From a checkpoint of a small transformer trained on Wikipedia.
Size: 9 layers, width 640, 10 heads of 64 (2 for keys and values), MLP 1728 SwiGLU.
Architecture: RMSNorm before each block, rotary positions, no biases in attention or MLP, embeddings untied during training, normalized queries and keys, local attention windows, paired heads, normalized values, hashed n-gram embeddings, capped logits.
Training: a variant of Muon for these matrices, 907M tokens, 13837 steps.
Each number is 500 + 50 x the weight over its row's rms, rounded and kept within 0 to 999. Layers, rows and columns count from 0. Numbers have three digits each. The size before them is the row's rms in percent of the matrix's.

# layer 4 MLP gate, 1728x640, rms 0.0412, rows 780-830, columns 512-639
105:498574442520441581474478470542460484490540417450572551550436513459455479418504445522450462495519495460511554510474475446481567582534549494417495457402533417543572539522473519462546544421392421457416534491565545582470525510435438523515482485429476526511474431547465483471497508557484413563523432547561592594489498481441469549445479550578550488499490490475563493502561412472536491503615
103:515582428497431510486508592547483518502515480593522533413484548587524521470421582450541501557464553558530499557423525492502543466446561641508571496530434522431526477420494538450456543455564434536432466534462539535473417550528556544569499399456534500508459410444573567513459519585570524430516514485564530461542515499438525478486519522430489453461459522552520528492510573486513512456551
106:529457459556489455523452477537470528453446526537446428544525501546520445475560476578567522499549474538483484507527456541522515546400525536593485478504542582469466526434489518593536485532493566483506463460535562446515445417493445484554556502469473501425465493450458493462496541401484525406548433533570424513496540448542477446478526555564553498508511462504539526451465585404571408538528
101:483536436450533477528498407494539424519438518521473474503517555524419464519561603572498475505479447482430518473451470437539483460581465389404484547498431492501578479598433521546424460584449532516492451458511488477427516524469497420500507557487527540465534547521432592487537420498630547582458563412408572527493493546502468442501491518547477462478562510435575528466575510482580478402517
097:559431560583546422569544513420496446544558407548501529560576520535516422539445411476492458509394492511451506598466405438542499516569511443541490461515562481448445537414504492560496536430586499558411533496474532518555537519432583534480426516454574504411577483505486492479551448536416501548495561517512472446456457576501519501507533463474499512564443506496535511553475619497543538440472
106:483572535492408554442466544472448517457449473412513552435500432535465553441528536552407595428479517505453529461462506456541416536547486540487520532556505455473580435439509484596527471462540541484527575570470486486464559474488524444565526541522503494481511558439505456520430598535600484520573511575550534511513438455504504464555535552592535545463439502519541514550419437434465492485470
099:503554543461577464485528525514540605453535547500512517515542603545451479488522521540548518455468537519444561562471480523505550429478527502476438464503431616446495510512535562523510469518420433483491460439589464587493486463482437508445507559538551539596404524429599470512436392505545500447474521449569520510435452563484535533545489539517569551492546569429524540558556540471503624592398
103:392488534520457454613503501463462514463480457413525479462426507580455425523447520515467488484579452540527509478532477523567503469501518561432475553439406502534471578482464533517441582408525432428532476511494522589523544537516557561493425451485502429531534522547536561498405552409541531558461567432486469534630487575559461521511461523516529456484512399501511471423502414481437490417501
102:501556438532532507511445441487516582514499446534454507526403472581446534540457446507544557452508485509540524514451546578476379360529562470569437452556409443457477509603469468472505445493509543518499483479440539424455546541561510476519512537412566526505452507433480520527413457481509506492401549463495574485577485566464534521526475521448456580449567490507548470537402545522521475590566
101:502575548545554530453394589453547515539600472589432487463434527520448400533489562516480454528519506559570467543549535517495573472460433557554527569524549485552522446524380492528491480483561419400449408415489445519497500598569548500450417507531521400481521426498528472408478485483416492422441530449463472472475537532514521554508536552425551475462387394505507485503462517570561564452451
111:440458610469526411485499565446491559511459548532420449545553452552462553485449475534499536606491562465443565555411446442522489552446586539546539514447525486528511546521494570559462546527492543551491523546499521538521488574460497497505475476413571532542461438428506434421409458462541514432494491441460380512557515471579518442550536429529525498467548450511511510457584413492579507511453
101:537538427539501568560536457467466530485556408469466570473543543458534509458595511529508500416562473545386463522562508512576533544528507541553435497411603494552458518551450588554433437509563514538543541460526597573461536438483567542544510507600531573456446419506450549426537507525513421470474534376481434449596460467504519485602475370543478454539459534546433541500506538433499467505371
102:544487548554520511585493417472497593556440391467551528526464496554519387462548556551576467568445513485484503459497535475497449398551493492508551475425409593591474516459573537462497526436516463521480546486435461486506399503520571492493576454398491505513506504595487440471376602486510469491525523473482507453449569606459513512537543478464495489595487415514501596595522526505437523551542
100:529446384522493451566435534493529586547466554449534447474581493536555565558462459533455534503457460479499472569459557465531454424454489497519487458469517503577466533568575460461610522501444516551560501533474464463495553580347513549485529527480452504552521526520566463517543512515498548529481473465424496477519555536585453528516538643519440457518492549563523547425504447486459558606459
104:438531515481552452490551585493451490520597454543437506437527484552539551541561520443550546511519530387483448468522513573511588463470569476498537503473549493434538531472495588445503549507450465566471495536386539483491477446592542479492440461563459552478427558555541515481565441507525476606484428604585517403461471517533493475456482441517543581436469439464547544524396565526454470527466
100:449516527476502483543574559528479606411491512415554591502501464560452451486449484558477434616458445419502462602532566525468397518517534534565506464456471578538583477510571523511512484603465475507452491468525514596497542461489442479482468595403532415494472459488528486506439472448412530566506431500457489576459442544490527488515599569528536552571483532459579521455556548431504473476441
099:463576525519528536449567545435578593627467544451607426499487576500532528577500450539493478602401561561435482501450440534432456418505548480540576563512415431515415520531434512475511515545450528438418517471549473487505422481536503446466477561418506503466530531441442512623502442443396501423535461548460528532524474427464577485493535516394461563545591496564522489429544481536480540559514
106:510459385463526488489471445577468379526477534574488591523451560502503423553484453487566540434452529522570444492567445417492498541428460534489526500451487538470504416563392462496462506439533584467501529456487486457546553451467525463607500555458505472391478434509599498566562483563498566538545452543523532422532471467500499459518454428570554425489520583502461458474424530460533529420468
097:481511575493479461430529573524471473552413485531436446498480509529389442566458487517408457548590500510526495486482520583462470521489473481579593461464584496333510400566455549555444493457448451425467513591512503510528506463519558458426494588479537430469573552491598351571487469554417479437457604467625485443412451545505479472526480439488517547474501571626533498501563516544329464546513
101:585446428475617473452510534466554548514567592581513542595513436468535528440436544492577592587461560517485420449550465481480469538527533499501541544470441406454422486557502557492551523447456531504478570470436517442427423484529484450503560543492554574465523549483458577477566458584518538502453443492453405444537501491544528528449546477461503533443524437541482437465473516425501470434570
100:533420522478543560448487559545410461491530419459407457500581393525512544553528488562575473509491556561531461540510515522376602501437496488536457506426499538518498545482537456543522467580436551418491549535494518539408472439483512537603471489490449392501457479441483470539508471521484451482537506474510473489475541502488510551517488439468460387520533431485520517538517553505521511519558
100:506496548592468538498639452534494522453553456539523502586471520476535519474486487418429491598542423559558576527529474550514504547449483465487559566526473472512486525528545548542549471444562606514562423494466423423508415504447433509425514436375555500548564529477488484548483488538546448553471518547490396498474544571574493425546606539478493473599429594459477434520452525445405525452490
101:538464504539562555586537510531468529480440438510441469573464550508584488550500442498547441419527476450523576601469397582539556358566409411451460495418413527463545502450495560486427529530506529449412539546506444564542516540498526491434379482433438570497453487510496493554474406576460423520456563510453472591405457440574574506510578553523611543545476526511449493478524561412520447574572
099:513524510567489468487578426537456434443403498467539447534510571518450539438546521536445476452524511406489499572434508426569578622463630465461544533434540461539420475416527518510550568427512529493562524512498592435581418540512399489462440446546515467512461504460525534429499569540452527514480540579559516409500578493501414540481458539544524508479589523479458532559585425552496464554455
098:544435477434592558462456566421477444539392427542398482431497515496511423438542443502531374520497426570562470538456414540489536471478442544498539525427573489394402481552546495565540519536474410417484497530569481504495490542540507502584474533430508564515435492458462491537490554518481527498463493414412559517532455412533479504589534418460460552450574555458560504531463462610571519509442
104:514529493508520353540414522421435453510407520521552508520532431505464460479553539438500453498635523508542607415464505514472481605599445477556487563445473536491538442546472531571444518469500510500421480357495438457518504529543436529438514577539501529501528476491403465587539487498587527509461557523472527482540408539543561407511585460613578456492522436493581460583487510523505420485522
100:421459463555466515507468508488473528513401453516543553564508490472596483494538525574543537475476544517461547546513521525492420502431462465480526506546516520585413566419481555468489452464345424560541440555462534519561454489457529501466506535534543542497469520496551499443470466469479512419531533495433514547569467572457458570451564566475447528573510545485454506413503528489467532582506
103:524537423392495597513520491471439550591556567682545573595472499543533592524473428608551467426449443564488509454448499465471487508577487616613469501491550536510568517450482532479528509526585470503416556547558403479509587487394498522536527548496425518509417515467600412485384561481425536443461547529447562535434470535436498525460591497514532543543413517461493467514545479433525467449471
105:474493494562502427473494431546569540478517619565519549485550487487429549581460545494487514589516511528562515540424455529529550540430576561449576477409502514531442579395473480560543517542454419463518560476529512455504523462574532498546511508521509433449513510531521564545479543466457515447484517446491471499550456512482478535446468491437473508550530507475488488496529459430479443548588
100:472480539493497596418583528579562537569498437481574496493532516477495431408451549414459549489546470428561558471586397514507452510539591534548553508522418461443489550478498592472445459529513414527458494448503489441552491431378439501429569575509439522516506410549415449467539500507427449503455571492395525511396519443439597532536507428428557491517542415448482524549554450605469521514472
091:481505439503525568476560499555433459508413439537496444412378514517491495570488485531489532463592529465535504456565472467478508506555446489441493560408608559512441609447570458447514480454512489415501455498510477578514559425484463439480442533527502517475558415451509470550474466544610469505527523528565481450470469542427487520537460459416553496477475558472527565483425508591398558402485
105:510510424468492491481510374499491531503562447480549570468522426475510492573483389477463441546536434491374427587508522430597447524514490594454604486539573507578573570444464542451466547551461557490532557519478497472553520429577524386501456420558497503393559554547443428500489513492558413522530455473540524538489493450424446556412425549595492499480455503471590544620527514540508473425435
101:610495399487467391560529544485549476446527467497447428441584429580481523459558537530429525449490513593457581592461459495482530494531487468541520449495489498440542484527457547461577500506512492430378507469507518530561463524510548465462498508536530561569537607571581420501599503535519551583406515459505553579461598402564552504482498512410537538553506551470550537433486511507513584534496
101:512582450465534522512537561484485504444559480547543535539408547445518470652595566505455468466511553484480518515501480433410502498519484537524569501431507469423395526574605404403574525453500551517538574478564504428589492468536541503507453420414469450498500539540489401572414462531489497455516490534394485462455478548478491479481491478518478497533463452511501500595461470460528448567448
095:477565530522531523558495527478546613489490522508571437407542490603513507491517431476561543536448453541555507405548501450465463454538527508471513429455434522433439538537518510486493489442483429472435582437510518439510503495485393440485500525515478501509477472575582478458514589437512531524481557509511561552535471565488494484442482437519439491488559535477500523580465409604472501484548
102:570488469504409516536582565471489508525477406553507488443500494427505441466407511541425579503517456453500547537439565593545511515489432478410451525520470408468521614595457552504518507457542595495449498582424506493463547471562508528514404428508552560514525525566450455430441482563555442499507460595623509531520476550503505440456453517444495529460548500455529414500526404405483504486499
104:468539453533522487430555515582512614452548537437516491545411451491504439464398573474585442476426539628518553454492482454477530528539402456540553485396494522459504424440621543564547507556490514466537436583525442453573510482564499422546398493568468436428494527535485531585467462530545509572497436438472562414495546507500584504440482549581497501433424548470533451534551421425474487559486
104:486436485508515594544476472521549455530528488530578487508549540471532524521568453490469465477522530512507428541454578503439530551506535442413519444558506382542480472530502528528451533516531529507479425541402549516541424523409502475469457399502486539501451442516469509511492416497531466491417543502493536574489570546566528524496480490513473521451436511489455569575498389545478542530491
100:398480494463501520525476502536589540419491554409563491532479432491511514485475516565567419581575441482503502496526514491473518522460490553531416563482424517524600456510440448474509455487403558540541405475544541440474470563517489586541563466362536486532456491526469557500553492512448529554481497576514414506450489573460413495493487539497479455544474470556484397391487492483484537453500
100:464541425545548544487408484480426445440500486459426470546512446517472537548468455490559538511399515483492499407414464465452507517502548500448500561505503528531537486561468414536485402512494505476418576430558499461539465526468481459525503540549414412527542425462574517514521483448560525486538470460570516567567614480440530551524564526545493507499507458414438555436544477617483422598577
097:486475484537432526484476527578493533461555521505503381540465536485482506496508584451442572413479463519477542550508546550465488597478522532449462497570454560505393512544452511490524522440542441579549523491512511500509536494446515408517530481565500464507465585608464491450569549500504519500553420535446438538487444472510487421523452460372521547476406463607527489482448565508498465493571
101:572543451414534474533538492445489446388459422495508476488448489520478462503409450393544435532511539464502471465510449551456523443426483591396559444403491542490509473568420436447502480439485530462550591484495535475491523459570471511460444437477481523580537528434484409480550483555656403528494489458404618465501496545494547563539511495615520563495604487587572473494553495511498518531491
104:441391507470450446467496492485508609534538522531437545570461538478430526537478485485416432520525527570478512502510492522481482554452523599524444529466479525412540471553566587474514603514537596396534567491552499506550464412417558503417495502565485498443482502543576451402524434399381465539526527442539451528551461480506553407438460547544493568481547557465459455429437525442611469506563
097:458585535536555566448416519540516461487585521525443422464436581445462520538568502451473450555574458568379463488557501541469516559447520546510526582414541518452448452456445603472545462578453544435544465471497576543551436477487488448516505461482584500419414564461476545499497508463469489463529461453369569535491547470516588445513493470431527619459561535519632491551502560483469422437559
100:425437495557497443572484518515471593455433461598528484546470567542552458482508432449522549526412559370530541469541552562474463415563578450430506496563557466551508559510520544475550526460544497455457454412444486489450508506461552421542471532579406484440402464498465465535534571446517467432528524529482578419486472511575516509431544509550388449512484472451605496557449374543501416446541
097:513386477607530431497426473419563450554422479457594513572390570531454546518517529439553546408452432504480533531452422486445651446370506446526590415525444482483464486469612554410621494544443550444414450450452591498511406452458532565455484469464594434543454485524463494416541405467459568485461456519435483531433441555512516607517537541532463544535490479532506418524544456548472498427424
099:486593442523472424362489590470478416463568467394402490548452586453487484520470525500478466436506446483453534467479361554529535438516381531443591567558408490439497515448528494437454486398563449516567449530462534465459622410514443482489477507576486420500474497461476473495426509472533484436449573541427433473575493507516435515449487560523419507502521466436501496457505522465501542418536
096:506566441507433437431533554493475508438489498466469484510463442478594549458532478511535536471542558530452517533494516478497446516385427471426544507436622391526449466471451469574514514458471520502433566505556527375400552535435509438488557528441457568535499466474439501485605496510518571465403513540530495431447547487472508494536506441638574554441519540444499476457505456571421492480478
099:495474588459480576481559441513528414479504541481477507548426525490450545472528465491564436532528540550453437554483551524521377522508504510501570498546410563481405574419573529526492427552529510530497442405513519487514452490442410425485376481497502605503484556545530501432441444550517584485596549479505575538626460522423475590497476591581515455495571426419475603516443500425461479473453
096:446493576465460532445438530503418486460575531464467493415503525537451442472528476487528489523434527476505496566565482535443451634485459494570532527552348470481370504565502589495531516478495546475440511480550428461482427502461483530522498442498536485502463552528512512481499538594510495548491486563481434484432544585486458432487490551596402540355531490469507516434480514493495470542465
099:448448542463555544461471537534506527517479472414452522468500499555498508560416487557507520540420498558558506518462535421498511512472532526478440456473393440452462566470542468533431591483493534433569501531483587488543472455439444522529561556594505439562503575572551518520510598544563556577477444511580447411498549529507430512499558509544574435543463525447446505466528414409516472486505